Part of a small language model's weights.
Size: 13 layers, width 256, 4 heads of 64, MLP 1024 GELU, vocabulary 8192, 12.4M parameters.
Architecture: tied embeddings, ALiBi.
Each number is 128 + 24 x the weight over the matrix's rms, rounded and kept within 0 to 255. Layers, rows and columns count from 0. Numbers have three digits each.

# down: layer 9 MLP down (transposed), 1024x256, rms 0.274, rows 394-446, columns 0-127
# up: layer 9 MLP up, 1024x256, rms 0.335, rows 395-446, columns 0-127
down394:148105170127137153099124136123141132108144150137129129137097125132119100125161077145103151130144138119097120134117131116118116101130128147167088103159117108117153142177118124125156114132140120145134099104130140158136165140153116117130121119135126116118123129136115125108127120139157103148149124126139130136131084146120165100121096126126112111113111135126139121118124112118107128131135
up395:114103107101153126150130141110151128151071125100103104146146151106104178140110129119104142134158094144130101147132127119123098140147163101156148110145101124148110122110140140169133141124143158147140115145154116108122137136158119189149144162126142172167159103112133117135134128102093144122160113126111143083126132164126145122089089139133102178154128093127146157137130136143118121104147
down395:143146151105171118135131091204157158117155133134137073159120132126189136129102099114102165148121132150120129147162132090160156112129139091073108157167156155110121127126114102145170109081120116141154119163119123131122118099131142145127147117110084081145076141098129137156089105151123113104157138162139069151139160084120136180106119103097171126107122109118101103115120128120137126162116
up396:123142112128168170155094145140160139117143092092116104104138124116162125119141138113113165168093136136110146098142137124145169120144137078121122145115123130120123117124148128129131121139140084121107125100119137132125150130148146102160132147148114126126146122136135133109136115128117107168167129138124179140127137110106169132087156180163124123157129112165155147147114113142117117098110
down396:126102149137112139139153129160123117135134104132145162138137128119135103119117136129170118131150132146124135148151158116138110122124114142106092142096132162110142097097162127155135114119146097126138117136133081123144084124117132103125123123100139164111140162117125109133159171111144100138138144089151099122123123136118151124132125100134119139108125127132117117140106117099159151142101
up397:142196073120129111148135100105143130163123106121094118127124168125116155117126136147123167098143173117148138122114119131120127126094168122158120157124154119138112091155131128094126091142106135120120086157140159112107170113129116136111152135130127129116097124149161101082146103160157129170139158176131133145116168165156126110121146131123164124115172131119107140091130111152136130102139
down397:139112140127110098124122163120095153108134138130096099101115111143124115168114131087133117145085124091087133127076154096124084115149153169153151144142115120126189127087140135132132108144113137125122092090087123195135146178135108133118171151140176128084207142116124178142130112181119169143147097136160091150127134138141140105135113128084141087115163144113141119141134137119146156169132
up398:212114116114139121143140151109148136126118137132126113121156118145105156137160138169164140103128115116126086138156155124125138140098125116118115120116114114122167112110121170128177139143126102143125150129100152130144096148106105147143116110120106103157126106120142139092161121090083091151119132104143112195111146120155156149116154129139115124110163118161131114132171118107097111126123
down398:088158156087170110129159150168158115067125169117132088130127132147147090118082148161098093105134141156144157136114187163131108140064134086118142109142147097160118132107156105123145158136094154154085116125121113159117164100111132096136135129110142073140102108109150105172126110146169157143134127108139156169153128121119093151184163143105126115121142151133159141087130136151119114114090
up399:119114113136098131137152113167140138147148125122129095161123103155130088145140109122143138142124154120106140078171171119138126138128154101139131130158115156097124118110137112155105115135113128121112098109152118150096163143164171105147108125151153108126123118183107131107143089120152113117130123119128069122137162160111092148117151134145137138134164122137141137120135135127119091119141
down399:121138103104115131129123157142152166133174146134159130131121112140166123128103137087120179115122165123124127112139089110159113143136149113142134130110145120156076140109094104139135155136139111118129117139110138151145108126132109074111147144112144137121120105111166143136129107123127151089158075098139139137113138162123079119135138146121111140132117140145136136128167159148129116133097
up400:140131105093128121105163139127129135129128114136100149150165097113106162136138154135154107147115149138156075136132151140116096153101140142130161106125123087130123101115129117132122157122126160140120149133145073141129082167133124110101095101128121149093118115164149100129115141112165158150078131168127133123101125132122095118142135137147169171136122156138124158130131212157163173081100
down400:106141109135142107134105123107087111128108155117138076128088110113094105103132173135116103114138146124105072156142101150120160154118101113136119147134160095128145124114157091111171190129120126134098109093123178105107137121157086149158170097121138159142150130152106146132170104105149113147115170109145112147122117141109132085123151123131114126118181126171111127118101117146128132164122
up401:148124161104108154123081125110125152121144110088127148105140151087176113107129140150170077095146099123142117121133150140136171074130122176085168124079137154113131120122104127125117117092135163135108141128142145150123093167114116142130121146139124104121083124157126092096098086136111119119120144166151157159115129156126063148123075136171144141137135160092112102180132161155136174147097
down401:112127189124125139116176124128174131128126148138148075147104105125112111181149167132111130141165094151144093110111147141112107137149088148095141137105116107116152137118128128070120155101089095091163150122149112133114106134123108126103111124101095152184142136116138150141122123126111138101095135157118129115130114145190163100138144136066105121103108135099161103109121133139144148138114
up402:164145157118129136110130120110147143122094132139140093157140085152143149155116153135122091077145141119142135086115146137098142124171166132113141089154101119133114115129129102139150074078168096156116119153118121141074123130124121082160137150061092108102134146106172130159113106142107116120143112146215140106155141148145090157179120114115165121115130138143115106120182141156104122117097
down402:145138154149088095064144150137115121093133133148106123160147132096130127138126109138136133095123094118131131122156172145122150137114159144090095113120149121148098166135125125139103125114197105140119131098097150054106078128128116136124111137129113146156115146094107155185124097137156121126111102127165154103173127127124120115115147090122150155124127153120135070117162136142220133125136
up403:163136162177103118114116153106156137145112126125114118121123133118148131135142132079109119119142097190116166135125119158127149103149138118092133165107130107102132132135078154172139109122114123155157124137149155131101136096151141126094165131140155093131138122152124082086090133181125098141116128116152128118153118142172144142130092168139157131120103135186122145129126124106076172104108
down403:130129157159128119099139168142127102130101117134074112129156110097150114122101096110099171110148136120132148111143125138136154184125108118146126129108114135120147106182132137127149085101157151115117127132145147105150114143109060095177168150190101127103109163176127103161155107114103111152124148121120152107124124155093138112105136125140103148180147150121136123129143095101150155181111
up404:112108185076155111122120090140117090069120133160128128165081118135156171108119135168096146139131077107125106119135136095113124078117128173115134133119096169102149150134100177163120134138123147131136111126103160152160141123109142128129144108131089148114102121154098130136107128132136146126165110159172146162158144126149119139116119120113145108116160154107131098141147173134148157092107
down404:140161151109151137126094104101134129091142154172119140184139131117110114123144092103139157132124142118143117099156133099150123165140147160125148103121131139131100122118154126152121116131135135132141115118116140138140116111071126106148133100096120126131102138138129109125114119114150114136141125064121143148153131138129094099141136095130120149174145087161108134099158137161121124150119
up405:152132161116164153199126109126066091145053132096103142102120077105166157116116068135099145083095092114128109118108122084130139149139090122137152131104172208126124122102108164127150079144116127126128162100120128132100142140091151128111113169115097063116131134110150127128127128084151135083119105129096153128159121180150106093127137094140125131142118108163152144133126108145103112089126
down405:150098125162145175119100132127099102146103144095120121139065124170111152154118109091134166146118150172142116125143102118119125113082141118144106127105131126130125119103159157108121112168116116158149121161079136113119126134111163140136172132165162123120083113136099145153137105141151158100137114139130168119056130093185159107109149108131123152162125145107134092112103183120158103121131
up406:159134198143130132141118112169151116113089148119134116134119130110158122134163151184130151142088114154178174158134167144120100110114116171107147128109147106132100142094083102113166118149155168125113122123140094111156109111117164163121106143113098108140099137100119165144130092090122165098114095130138123106134134133082135172126113111133126136148121130135086142111127180090101121129152
down406:132135118142142138110169156105099119132123125125165143147149133120134101054121093146125136136157144142123133109117154103129149093098155117138102086114121129132139106123145132121105146120124130137111148126131143112113157132119096109104161108121135156147131123085096109144084125121079111168088161130146080194097137104117160133102099140091144102109117203168132068145169104125124138113097
up407:168107135150143147130083153130091103118102136103092153104078106105133163164136172123144115115145102158107146134158124149130069108143109125132121144108105105129155121125102145117157116094136129140149150149155107131094137091094135147111110112099125133123123131117101120118135094141157144151132105123111117108137115140152127130127116178121143179104138158141092115082110174101139122183136
down407:093128137111124161121113132126151096118155146130127127102123146107080117147144123116127139130120152121131109155108106138133149121102137100130138121093114125147130144138149118132162124122135119117120127113149118127130165135176161120162145103105109112171173119163122110139126150165143157063162087119143133160133089109148115095125112142157090094197140120123115125130158144138087159140125
up408:134129107125177144156135159152106059116103079146144134142140133103125126093077090115150132079130094115082135136148103115146093126118134135124123140125115152131143105141124157139141172158153138114139119133179100135135116137154144142146137091176125138101113118121085146122118139159119114103081103147129118153118080159117137179140114111138160150119105129143113141101159094138109087190136
down408:140154131104175131155132075163152106116131153099160144095134145096143122090134148101134123139158144131123141179129119120119142158176121122122202106163119160178096168185112116128089124134138111131109133168148139156107086135139082113151140158123128123089123116103132146128134071114142131137113195128140172128132116115103088139132138163143093154124089146134061125087113122141082146125113
up409:169155107108126116097166131131112126170101138099126152114163145128110121160103069178131194132165127133161122110113159166118090105135116134104150136142147144135130089128095154115166076155149085140105127114170144122147128151128158140150142158159118118119121106169129108145107170079141120135113100117109174148129133116115125156128148090138130119181115092124132123119131131128112137126145
down409:102152081123146109115135096123120128181087124107159111150138166089171113122104090090144148140103183165127127142114096139201122138121092154119103150116109104126142117130127147123116120121148080110128075151150079131130130114092177170117185118129108135129119145118104124141151154149135111137117147117118118130138134140187138124137107085135135126145107123155130125102100175150101107159160
up410:142123171133113135118142098116156150095122148103140127110139160129132172108176145157151113121180112135128129109079122097112113188066139123134155149134149085097155138165117123135121138088147111108169135104121112139115153135114139162116117077146168099068158174121136132134130105116093161163100121130158136126138101103134159125133126118133114131164144134109130123122123142125143101119166
down410:143105120087112119141111105124127127131099104133167147129120145062146118104123108153119101161149144122120146138130116126119166168141168111140130099135159139112110115132116135122113142149125124107124135141126108125162140135162135104108126143151154093086110112098115153196116082106095133145075167110160117119086083158100154107118132113137105170080164122109149126127134122103123128138134
up411:119134132157168127109089106118131140179126119117101123094107163100156129108071136124157117136174146101108104150145144135102097148086139143119133111093138058137100138111103154141127128122110090118154159113136101120115119135162136165107105133105139091133125141128142114156122112161166106140156125157142117144114102124144133111117142104105126143105136111108106113141143101107138142134143
down411:107162121133114128101097177154102156118133126119138123126094142128140133139156143148155160117092108097105134057088124133167125115115140145082154081116130140137113111142148165146129126138107116091154111091137136100141125136130140120061172136095137172116184119121156125116163139128122114102128136118095136126136114108126185116109115148136123093140127146145125106102160097160151124166171
up412:177104129153145079123114090137091138118136187073131117123140110111112131173088117134166116131125122126127120114135212134145114130123116124144108085148124130092095123158113075124146158140132115111132130122117122123099149137093147121127085129151138119101114087158136161135114116123141122111129124166116109110144110193131128116114205119119153146152132162129123148121138102108105109155099
down412:119132139173182134133105102137147143133126163092110146130122123132122139119139162121117122117097132114077135143170146125132123131086112094174153123115132089090100127169134124130120182131064121117100119128159161104137151131118142097108154134146098120125142081155150110120130146134167117132099164171129117170157105190154143177126111144142160147133105142134165092128088093149112119104160
up413:162147121121186095113121107103179135150123089167128144137107185098097108094122106125159165121113128115072126138135120133156146108113121108102137131108134123129097156115093144161163084102134173122121103168096166111139138104133110063097122099124119119137156132157106132165154126077088098094142128152142158094123121095151116141123146068104088154183138130185152117157135148148107150116046
down413:148180112131108115125139143135109159107107100165171168143118158151057126120120114146147152124134149097184145100141121119132116119072140107128111143125143146134148155125130180083168079135142096118107074110140153110115140104163163162114114126125121119099104153163132167112180175100141178132138117152174096111139104133107103119077121171171108158104129105124161143124167122107105162126116
up414:125127111138141123131092116149154145125113108149123147111110117127122080150123152156171104167092147158086105102138107113127137170108132126135107126136116159155135103126100110123141122128107108116072101142128117148111146113147118132164126151122139112176117094154126120130158149166093132112146149146151087142128150149090094118133077115143120110134175120126160087122091137131121143123109
down414:150104176090112142138122101110102153114123134125137131128129140123087167122116120132139134085125119115053163172161097133087142155134082130128186136145112129133139132135113130104099091148140095132129163115127107153122123126120096116125131085135099116173110108111173135119127137131119132151146114098165112119159154133115142121176118139106146175129156120173150134150101173094062153155097
up415:112142133111114143138153142120128135136104135097114141131138100113156140144148122153136172140104135123129147138120123132062173139102087158132141103093165139141137144123120137091195093112189143122144134145117140165135145075122132125163161101140153116123046131127126128096126153172098129153139128124103090132159181103122109104096170114149164084133128155085158088128099148144116120078111
down415:158101126156137150151144145137088108089108081122148125083131087110111118143107117179090128179082091129134100119147118108094185123182138155110126170147148142130100156122138139081152094144112150052112159149095116091147167123157125096117094133172127118100128150167118133161122184086105141113073117092147099144198162109090119136128107118141135162134168096143132127135147190117161142116171
up416:130069108121123138136082143120139141177150149114096118168144134108117132101143137106135126096159164134132172117149152121177110118121138138160152102101122119168142153123123092115137126130111109173104078120132120098097127119112101136138107097126152120094140108158122108095150150166164131112092121157114114100178132173139112138155127103099078145106165149141096117107142119134140132134155
down416:149141146130138111085143129134144130123115112105135085093118142134106130118125151156129133088131118091089133122119149135125129162127086121103133128115131137106127076154153144113143110126147142095130129119131135122145135109169138090127134133148128142144136173122106140157138139100134118112154118103180161124145121115142131111156124157112167121169077103131139132162123107139081108123119
up417:161160149151148102128116166091166195134148138071148144129088081109142113103141163099133166102111093107148143128158118081114144100117130130132108187095124086169156103111114108139144097123108158175139153111126087144113155099155144121137149112129194105108147147106149123140089114177161121125101067102131155112140138132183149124109105115120146137103114125144127083101141118129181123097135
down417:115083136105080121116141128168127096159105132158175106178174168150100116104094115134153147099130107157107129121129107150116113136126174144082159142126127132111100164135132124155135160170123132140177160142145170133146168146122130145115126163096123145129134113130133089108123117122126153142108132101135094178127129130086158114132141129118119135128138127139105130138120175082076091118114
up418:139106124150106145119116128120103165114123140133147148141137158109125171122111113150142148086155147138126114126109123136100141114097086161089161109125122133141106082125103122155121120127133153181152156126084103115106139148135106127148106145125157120091134127109106120131094104143112145167144122111158094161126147125138146108125147141169140158118157136123150134172144050117118131121072
down418:168122118131088103184108117117183134122136091093108093101145125085119149110164118126136142181086122119164096133118174146162128151151147170140107111133139114131099135180080148097127162137109093120131103122155089134136115105118153155138139140095129137124132109148141135126091106093113137140141137115090117072092133142126105128124112112149107131152124119128101118156122105136126133123137
up419:106149165148102107075114134160126155160129119129129145111116107147165135142116140124154124135114171144124113136127119139137132137079121130141077120124124114115184126139137075117114122128143138161084116146103112131109147131060114099110133131164165086127192085083083122145117140129113099124125152136124128100156138112106085165160113150116142165141123114131127109140100132109115112127121
down419:126092164183084173135104078134103119095121090135125125090127119106126111172094096135108093136139116133142161162146092144120145072135140136106118184093135148128113177094122130157118105107112103124153090141164127111136135159135157116163164134133115135142120146136105121142174120127127131142127132168128126098144119130119111112183135106176130139121144132102144128124140104107133111129130
up420:149141067077129128106150145130121114137086147110113145112110161107170151148119120112154143130100103122141143119123106144151137179084078148139110128129205117119169106125139152120143109129102132122115079165141120143117127159115172114142077152122099150133079130125082085125135126128120134127151132101185150146112134101138100126124169118133118077119158144109118125167082100154117126158124
down420:116104110133131110117132098114105131106139102155112154115127175157099135118123121137113112167144110115165189185111077118154134146142156110099100134121141122132135137134121106123129114133137129136103138140125132148066093141118111127135159131185130112122123112136116058115148125128160114155111097128175079189126109111106153120121166143109144118104102186123141136082148095157131092134145
up421:142123131182165111109127179152107146166127170105129155152148139122093127127071117129111104119114116201150116128122163157140135150094095113106051151131145127126200112136124147099171147113105139115118155122136135124141129115133081103099062135146152129148136147127138091166113107124146097125130100159138119169110168149153137120105153121126135109152155140170150133074138091131130099116134
down421:114171108084171133117134118159122143102131126110125161154115122095150144154128151123094083097093100070118138119096101130120168147141144123153140125095116162147095136156098127118125118136142135125151169080147136162055114094140154152130141119102146180141124190086102120133105128137119158093164102112133134097097140158097112130142113106167129118150120138117095142124178113152134141140112
up422:114092129103133121138127115122129170117116087111191112129153132154138153154147135161111089135114087122136115106215150106145129093159144160114110092137167119150127127165105114133165098114139146141136116115083113109064098105145114172158102139132122102128083105175126138089109109125163147108141119191114127105117139143122111147122094105115134112130109128129138154096108057158105120162112
down422:142154102109115126109146103138128134101089114061145103094087111138147124109170155139098109126105111149108150105135111121165142154136130110099127110158109128122126110123154154138157155137116127070130142095121141123157104113137152117191100119125164121142130123110111154198134087136143087120107115168127138118105140133159131154139164159136081115133129107128121135173167109123147123119132
up423:138129087132109083130119182130123119103106124151086132137187146127140150146158106143141123079138136129129121145162132110120112151099116109115122114146164124103124088099134123154143132151109114153085148114105144145121136117152136149137145145160157129133098132167131153108153095118137117125130124127144129122132132163137173110096124106160145159137112140118152178078113159155128094121133
down423:190115092081122112116148142141145163087108121125120142127128147150085085100142114112122108113160120094161160149101130115163098146125145152118086078124112141158133120119104139161095080152122121133131109127139106175176129135147142157127135102126125162098095133153137116144166105186125132169112142079073149144153131112082099165141157144102159113118162153147104142122103100126117117147105
up424:144136138122130105101083110162131148141162093127108129151123076123135090072130113142090139116145134160134150141105127116110127134132144139123123128156122152150163141159125137140107152101152110091141123130164115173124151102176171130130115124137133158112156129178148097144142120152150106127159114116179106118159112163105142128133098142153127148127124087143090100067144112133143123066066
down424:141129108105138142140173157113121119106096070147143112119145138128114144133149137132174117141130172083164113154112123093123145132103136101162130183086161129109134144125132115084126127118109173195114100118136140139160084146098149135123114162108119107113117139150135107139151125128127156129120116117140162134128151134089101132130113128098145135141135132154147138124101114126140115125108
up425:113137150102114151133100129171175115160128101152120100154180111107117108137107147135150088115141108102113129118103106124144116134116094122132111134115136102127095124112106187177123100144133138146099121128114116089167099133129129152095134127157111120090157088119171151166141081110106121103113138152128100188144113194097107135135140113079150167132161135147088148103089145129118126154180
down425:143100109124118144089099127116155116112105144088143136128132109126107149092105109164083154084161156125125093094120158135118147153122147160141161090139130154111175110159131115143139086100178131105161123113154131138106139129152150101137138141102124125160074133148126124108092150135100133162175103105151115131123143067107153128129139147189127122118120115086155117161126146104102103105103
up426:145120139143161116135118100120125142119115107143125129121176144132114079115113078134121130116119117120124112155120100130146117156126124153149131105099119150099130128130141143129136136124126165131065130134100142110133154099128107125117128128123156130138127134115141128143130157140149071156149128095167091145145112092108131142110181116111131136123125139156095114097106168159121083130191
down426:123131139098125099102162104115165053098094147133137104079133166144127112109121159111169116148128124117087103136140138134079115121086109113160146144088141139128130087137120159112144156163106134106155105192123125130160131122121187104116080168110111139122127129146119153126146111105145120113131129118124141113147136148173158089113095129148142124138129122140090155167127122137118156132112
up427:162097119125124112115115132107131151163130157094147129113096114158178127131098144156081135124108134096121114138107124116174126163122093127102117133132163129138119119149144109156125146121103136110133114126128112108096092089153138145173153124137170136156126164121110090115102118105146152126134130120102132174109094157133116111132132134163145174127133133109107138125104120122111122138131
down427:105107121134133136119136169140123153124126143131139111126084120108153102108121113134095158125137126112105140085132159099077116110081116148152097127110162100091137100126113107137147147164180166125106141122099142156134144152117166149156109130141143138109104111147111114111133114129134067140116140124122125178081139087092119101087096109127114111149147127089124148176161124111158121107146
up428:139148155123146137128101109088125164071132146086138170120087133159136125115136113127138123091120124143107150140085149147134142143155095101155089134084156115153138114139182136155129122165139114142114119153148128081139120116119117107100143115128088076107087147121140109171138125138102127143078120132116097143175139144117090127148145131150117114122113097125142151112079109164122118119103
down428:138160092122158157141128159134119110115110111092150083117086154128181130115109135127111109122123103139126127144114136115130119144118184127148143105156166134093143153098144120123134103133095128165157098140112148145112133145167146145084133143122158109136138111146119156093094114137144114130152116157129157147155103171109127141127103131135111114118124164081126127114121127110113119135128
up429:088141117140171132142151146126108099141105140117133141106088101105124167125152151080147102079111136122101113100110148133113113168136092138118154143112137133147087132150088092140148062125148161124132190107119116113096122113126119089100135136143132129130069133108143141154087081159144108128103173142134130139129108107150159097158166144102121146165182107154145139148105169139109137114127
down429:159114136102157162130120078141140136165173132125145132118153143158151080154157134139146121147131105151122122139102149124139136123155097129148135134144143124079174135126125118155122121090154098125164119101094146165120117126160138115111110083082125143088159145145106152107144116119117126137121147122103097157181089101154151167129095111119138099169144093142133159086129129105183155134110
up430:104146126133174121106077101104121158110131104098151143110139103140118093095136100119142157140117130131114126095122159170149091137053125110123133136207169152146202142128107118163142181123141123151109128116087167113110086131128107100110149146137091168116143118138138087138144095108149141127142160102084131139121124114112157090129143105108159123112089145132156122115109139124139151158137
down430:145137136124085145113124166127130106136127126131149145109170132146133152134099180110115097082161132111109131105122106086094143119133145094115138094056141152129072126137170163145141128148124102106157174097156142131118121176159160124094126129075135121086079135093127130146110131144140121139105096151131150129108107116107130123195108098140165185130118155164112082157108141148181099070155
up431:104123084107129194098105138134120171105174134122118105173077161172143149138137088124138101167138137107107108132190153142105103147124127128115141153134071099103110166076125115114157177115108159123127098103134126115100127098128135140159124089136118100142128149110105104123152177150181131146148134121134133111162089124145077119138142147134107115122095079147146119093161129149158101133134
down431:106120082156116125153132145105113089150158126122130138164122105176159144120139133151173108135108147126176144075076152145139100126123128089148091102091160082144121120127156134129111179124154121148089158138131104143104090124100155123168140102111115181123130132115138143075148146079099141119121113115135108137161113155121114104137206151130135137162166111083136165113117150126124119132129
up432:134104134161106111158078146172138105158149102114112129128130137115090138151120126089135085176077136115083117159108105141101182136120133148145108124108109157169137152150142085138178113103133095145146108132105108129106111150109150105169112098114169141112149145155154110117097106131102133120112135165091131095126118119121162133154152148144135117158124118150121123130128146165074120101157
down432:091138121154122157152166185097144100119170130154143186125115099131119118083130156141144122122127114109118089125133103145163155180096121153111105109119124158127121127136149155140099113120145109142137195136110132122148084119142087101136125132136125131133139121100137178116107082142110118128126116131093089142135133118151119143050130143137119123136145117110131128130118118106137116165107
up433:117120135123156102148106132142133123138125111159130134144154132115136131130113059096121119068124146169138069115129120110136139171117101090088106150109126153157095119064108114125157128119128127173121137129129110160121128165137178139131125177105182135166143095132117136134124123142129143139161118197107084140137114110113131112112141057133130115123146148170114106149112155114113117115131
down433:137145131124163164105139080090098094113164122106148124104127133117132163120084128109114115139112094118079122134118115103126111149091162141111141154122108140145160095176122116113133138156092161127119140128148178136165162093138116139113117166144152127148139150165081108142135131136129112121142118125176113135171119114092119151154110133106115123135148147073092128115139144133158158078109
up434:119175087087184139094125083147146103154105114126186145112134146174131124123139173137154158105117162129090126132178140199128082101107136129120113131116122111134095068130125095133142179120136130152122091128153089157134107174098151115091145152153168118113128130108114073122129128117118137142111149119106153098107159125137194101133130165111092092126134103101093094180118087140111102160131
down434:160177074150135131109180077153143147119111106144152100139105126134139126134148147124096135141119140110103085174145088161128122086107126160138141147090126140171100110124153080108152141116078141128134117178165037134160085097131126087110152139125134129132135122116170072155112110140083176088151101088058178160112207099136164098132102143073103139120198092111090133169028090113183124127216
up435:122159177168148139135116085117198090104135115089159133130159151155175097118109151138158078112136165116156095126129124115143113123106129125097158137139170095106101164152111076084125130071167114130178175120127131092135164088180153146121108122125101104150110093132149127121144110131111142121122090134118169106145124149135104130124149154174145109158187129104138132122156139139107107104128
down435:134132148152112098140137091119160121099120150079172117124141149163134131116120143143156103094139148141181121112147124192140144162150116111106118145110116131158123133105111147128073113149135128108123122138130129092141164101158152122141137124101125131104093131111162141111108165117109167135118126117099129095097123083125120140131156105166128150173176107073119130177101155175137112141118
up436:098153138150120124150112110151125100141181105132098173114099138130113148144130115103091104085122075126131128132137128108117116177138109151119194155151117113170135147128105136154129143153100126151143121115075116193150111113117131094075126120093137148090130140124137136139186117142130152130100159175159104124098130118112138141143131105154115102079137148118144118114151129148136139106133
down436:111155145150150082133131153137102139122111124133166131122127135125132099122086105130108133196138169127119133070121103167095108100107104113118126130152117156099135100158155110172160134133150088126109095142117109112136116183136125175129133151144136103140113094122123182127138115112108118148131133141115171114128139137126097140112093131141102145108125129138131166126176153136103136107171
up437:131105156102115169109128134104151131168160151132137119113089119121119129117085176119079125152191161107083142145129117154144156142125141133161107096137169114114105135162160131134165184108128146159137115106140124130142100136161136106123135129130095113160126139112102133108126138118113087175141132155140121094117107073120097132062160134166112133108109139167160090094156138100141143106143
down437:106139108132095120124131143132140117125128102128101159131164168159149156132127088136172123122069130130122097148151147136114145135138114094145115155116102079150166116107121177158143146135135140111138131155141104166163092141106115086137130106123116141110099106117121129131162108113135099091138133094112136125132119106116109159163142142125107169149135122126127122150131092110107099132129
up438:157158150126153170123085116152125144128093102135118143129124123154120128071084128132128113123124133126086137142111116101160152162163120082109125094130129129123161135147128114119128129121123154156116126107111155150111132156126101134130131189131135150127140144110147144138174104102110083164097156111148088132169135146092117106090126168143126135125121135114144117120148152118094136102133
down438:128114106133152102158153124121118168177170150136149086157138135121115090139145112128145138152115124137126129124126125125099084094087140130157094123100123129162132140127124149093127090134115143150108104152130124131126138121154096125129132136127130150149134088149117167132138108162164166063117081110128134114125120140125153141156123088151095150146168146138105114128124144136183110150102
up439:095107084107110139134164100134153140087114118144133142129120131123166069124137126118137152172118130106136116098093126120121096179136128132127122148118111101109142097122123137114122105158121099101148143143133110128139136079121154107107108110149083154139092083125099109142145132146112138113130175142146145143133158098165119177175126118121174136148136127144140145119114155128084085073102
down439:130176122120114100108131104146121100122138097119139092128083092102097160146157116130125122106096129143161129095120167129143143128148139122151151149133152101153108137106132082136140109129103152098117134167149120159073146152181143131167134127112130136148106104124131100123110129096104107105146131105099133101146124083128134156136126133108084153115137078144130131120105158116174091124144
up440:152122143105089118106114135171160132131116135152147131112164100130125126127099124177126153116139148128119135116120122056128104152089121130090093128126125120099145087149140106146126152147122101150159116109142152164114169118065153149153116139171132150171114117116101115125161159111119133112122148149159099135094117143162110111121051103134140151152127183160097112091095139158109095117162
down440:174079111087157167127126095160117121081134144150138198088072167091123161121134115149101145155117157142127144140154149149138130178102111124155134145155166106170107176126157188109087144127124140117084158132133108187118115138150105159131124146113133110102107138122136132142191143082110118149150133112108160132113126159158115126139085135101101151139112154178150105113074108115145134147119
up441:104108082136090146134057184095139093109127158124113107150099139087157143146094119171159118132152168099112151141124131138143161116137080082160113098135115111112151120142134157174121132115107124123131097155123171177142097115096188115110111128142118127166121111098153096100125060152140143142111139112151161115107108116100137127139082161119117155158166146156168121141142142168079119170114
down441:094153143124077136180139132127124049123120191125115117124152115080145111137121143121135130117150120065157159110113136126145115140063146168130099095135142132118122076093194167175088106172183146124142114149127155127157096096132125126116158114124145108143104152108142159139161133152144144135118107122138131128148108125091134096145064164133134173084170132158106123122147138174111168113103
up442:131071110171158142123130125140155134080112136147121120100114174141119120145116121133158136143146116111181120091161171133141098106117128173114124113111120122131120102166103141137122109128124108169143130149154150096122115141116169138113142179132149107112136151095092086152139111173122097130130162138127064138137099125114132135140144136110124147173124116129079133141095128143098096151123
down442:154107114118145102148164148088091145104125115106121148132148105127109156134110108126148128103103135168101128126165148109125111110148126141136165143133101125127136152088124141093154120136101115111175173157131139134131115155093091140111176162112105112101096136100132104147109166148140105143172131133138127115120129104144168151109169113139111081097116125110172098134135115085162102122143
up443:091141109091164142089110130084153117117107128168115113145095137114099139109129088189161082113142152210153161142129107125151129093113144151140110169144132098150147071143143155104141147124119120106149125142141146164110136119103160092142098133116092185102129103126159129106087127137090162125104085131110113151103115146121093120182167101123108123122140117158144117167186127126129134089112
down443:110105143126124151124147151086127081119149115123082134133155113110057138076156126116113150137158088139090151156162075113132124144104152142166097161127121117075097145098103181116141101151076129150134142156139093139137152135083126142151131119169152183123138194116120158109146105127119164127147157161136135104110106137171116132110091158120121112162098169137124095120095135115136125115158
up444:135112146142073131077112163163161107139136135127159137149161097131157146128128130102099133133123144110093105146120140171112141093144122153095180127143114096145149136106075121135129112140088136133131164089123097091130111136116142122116144142126130109134120102105157130112128140114150124143139123151128118148103134071109118137132169110169128130098132102110152121107106151139160119125129
down444:109170144154163137140131158161133099134142122102170155125125126133143189110124129163144110132127127118124137078091115131169123138105163121121128121128137096119141109136124076122138143115131128090135116153159141124150145086145133104133150137156115094126129141129149132146138102162133081131142116132131133172118143117123100171152116124095153179138136143115139168098178108122135120105097
up445:122151110145107129116120154139119117132102091116133154142128107141081134088166136154066114138128097129103152157147141119128157100119157165109129103132112044158154112166144106124167110155125126105123122149126094152138107143185071136109123112090141107149111153103132123129126158107113090107125147178137131149103072092152106088134138143161086167149122149135102106143159113109152138109152
down445:150100082145114115145110123079082116128132108127164116124129098095132115163121117130159130109144122107160134113145155100140062136123117135115151137138153137128119160188148117115076122138161085142127173124135122120126163116127131120170126107141160127093158106157109109166146131130113139148128156126105137121093167198125099110149134124093132134100139095117153135110165146137104158056155
up446:136126064132107095096139099115103116171112139126114123140116153123122119137137125156122115120149131077130131141129136123127098108142093137097110114132091126111186112154083140146110133089128131110146074113113081092131162134121160087100158147110117157156116150115137119166102137110164167120137110141141128136120127091118152164119132160098136133086138144115110106156188209157112128138097
down446:127057130131146121138138148160089173143099116113112144123101171126129136178107130139166136149150132122138129140142092117102102146146150113158142129120109157157133069138140145128178077129109141139131131137161105138148091137096168118113132088122127113123115201117143106134174100100145128127066100096096156094121069105117163114124160130115123141120096127083103158129113147117133138120111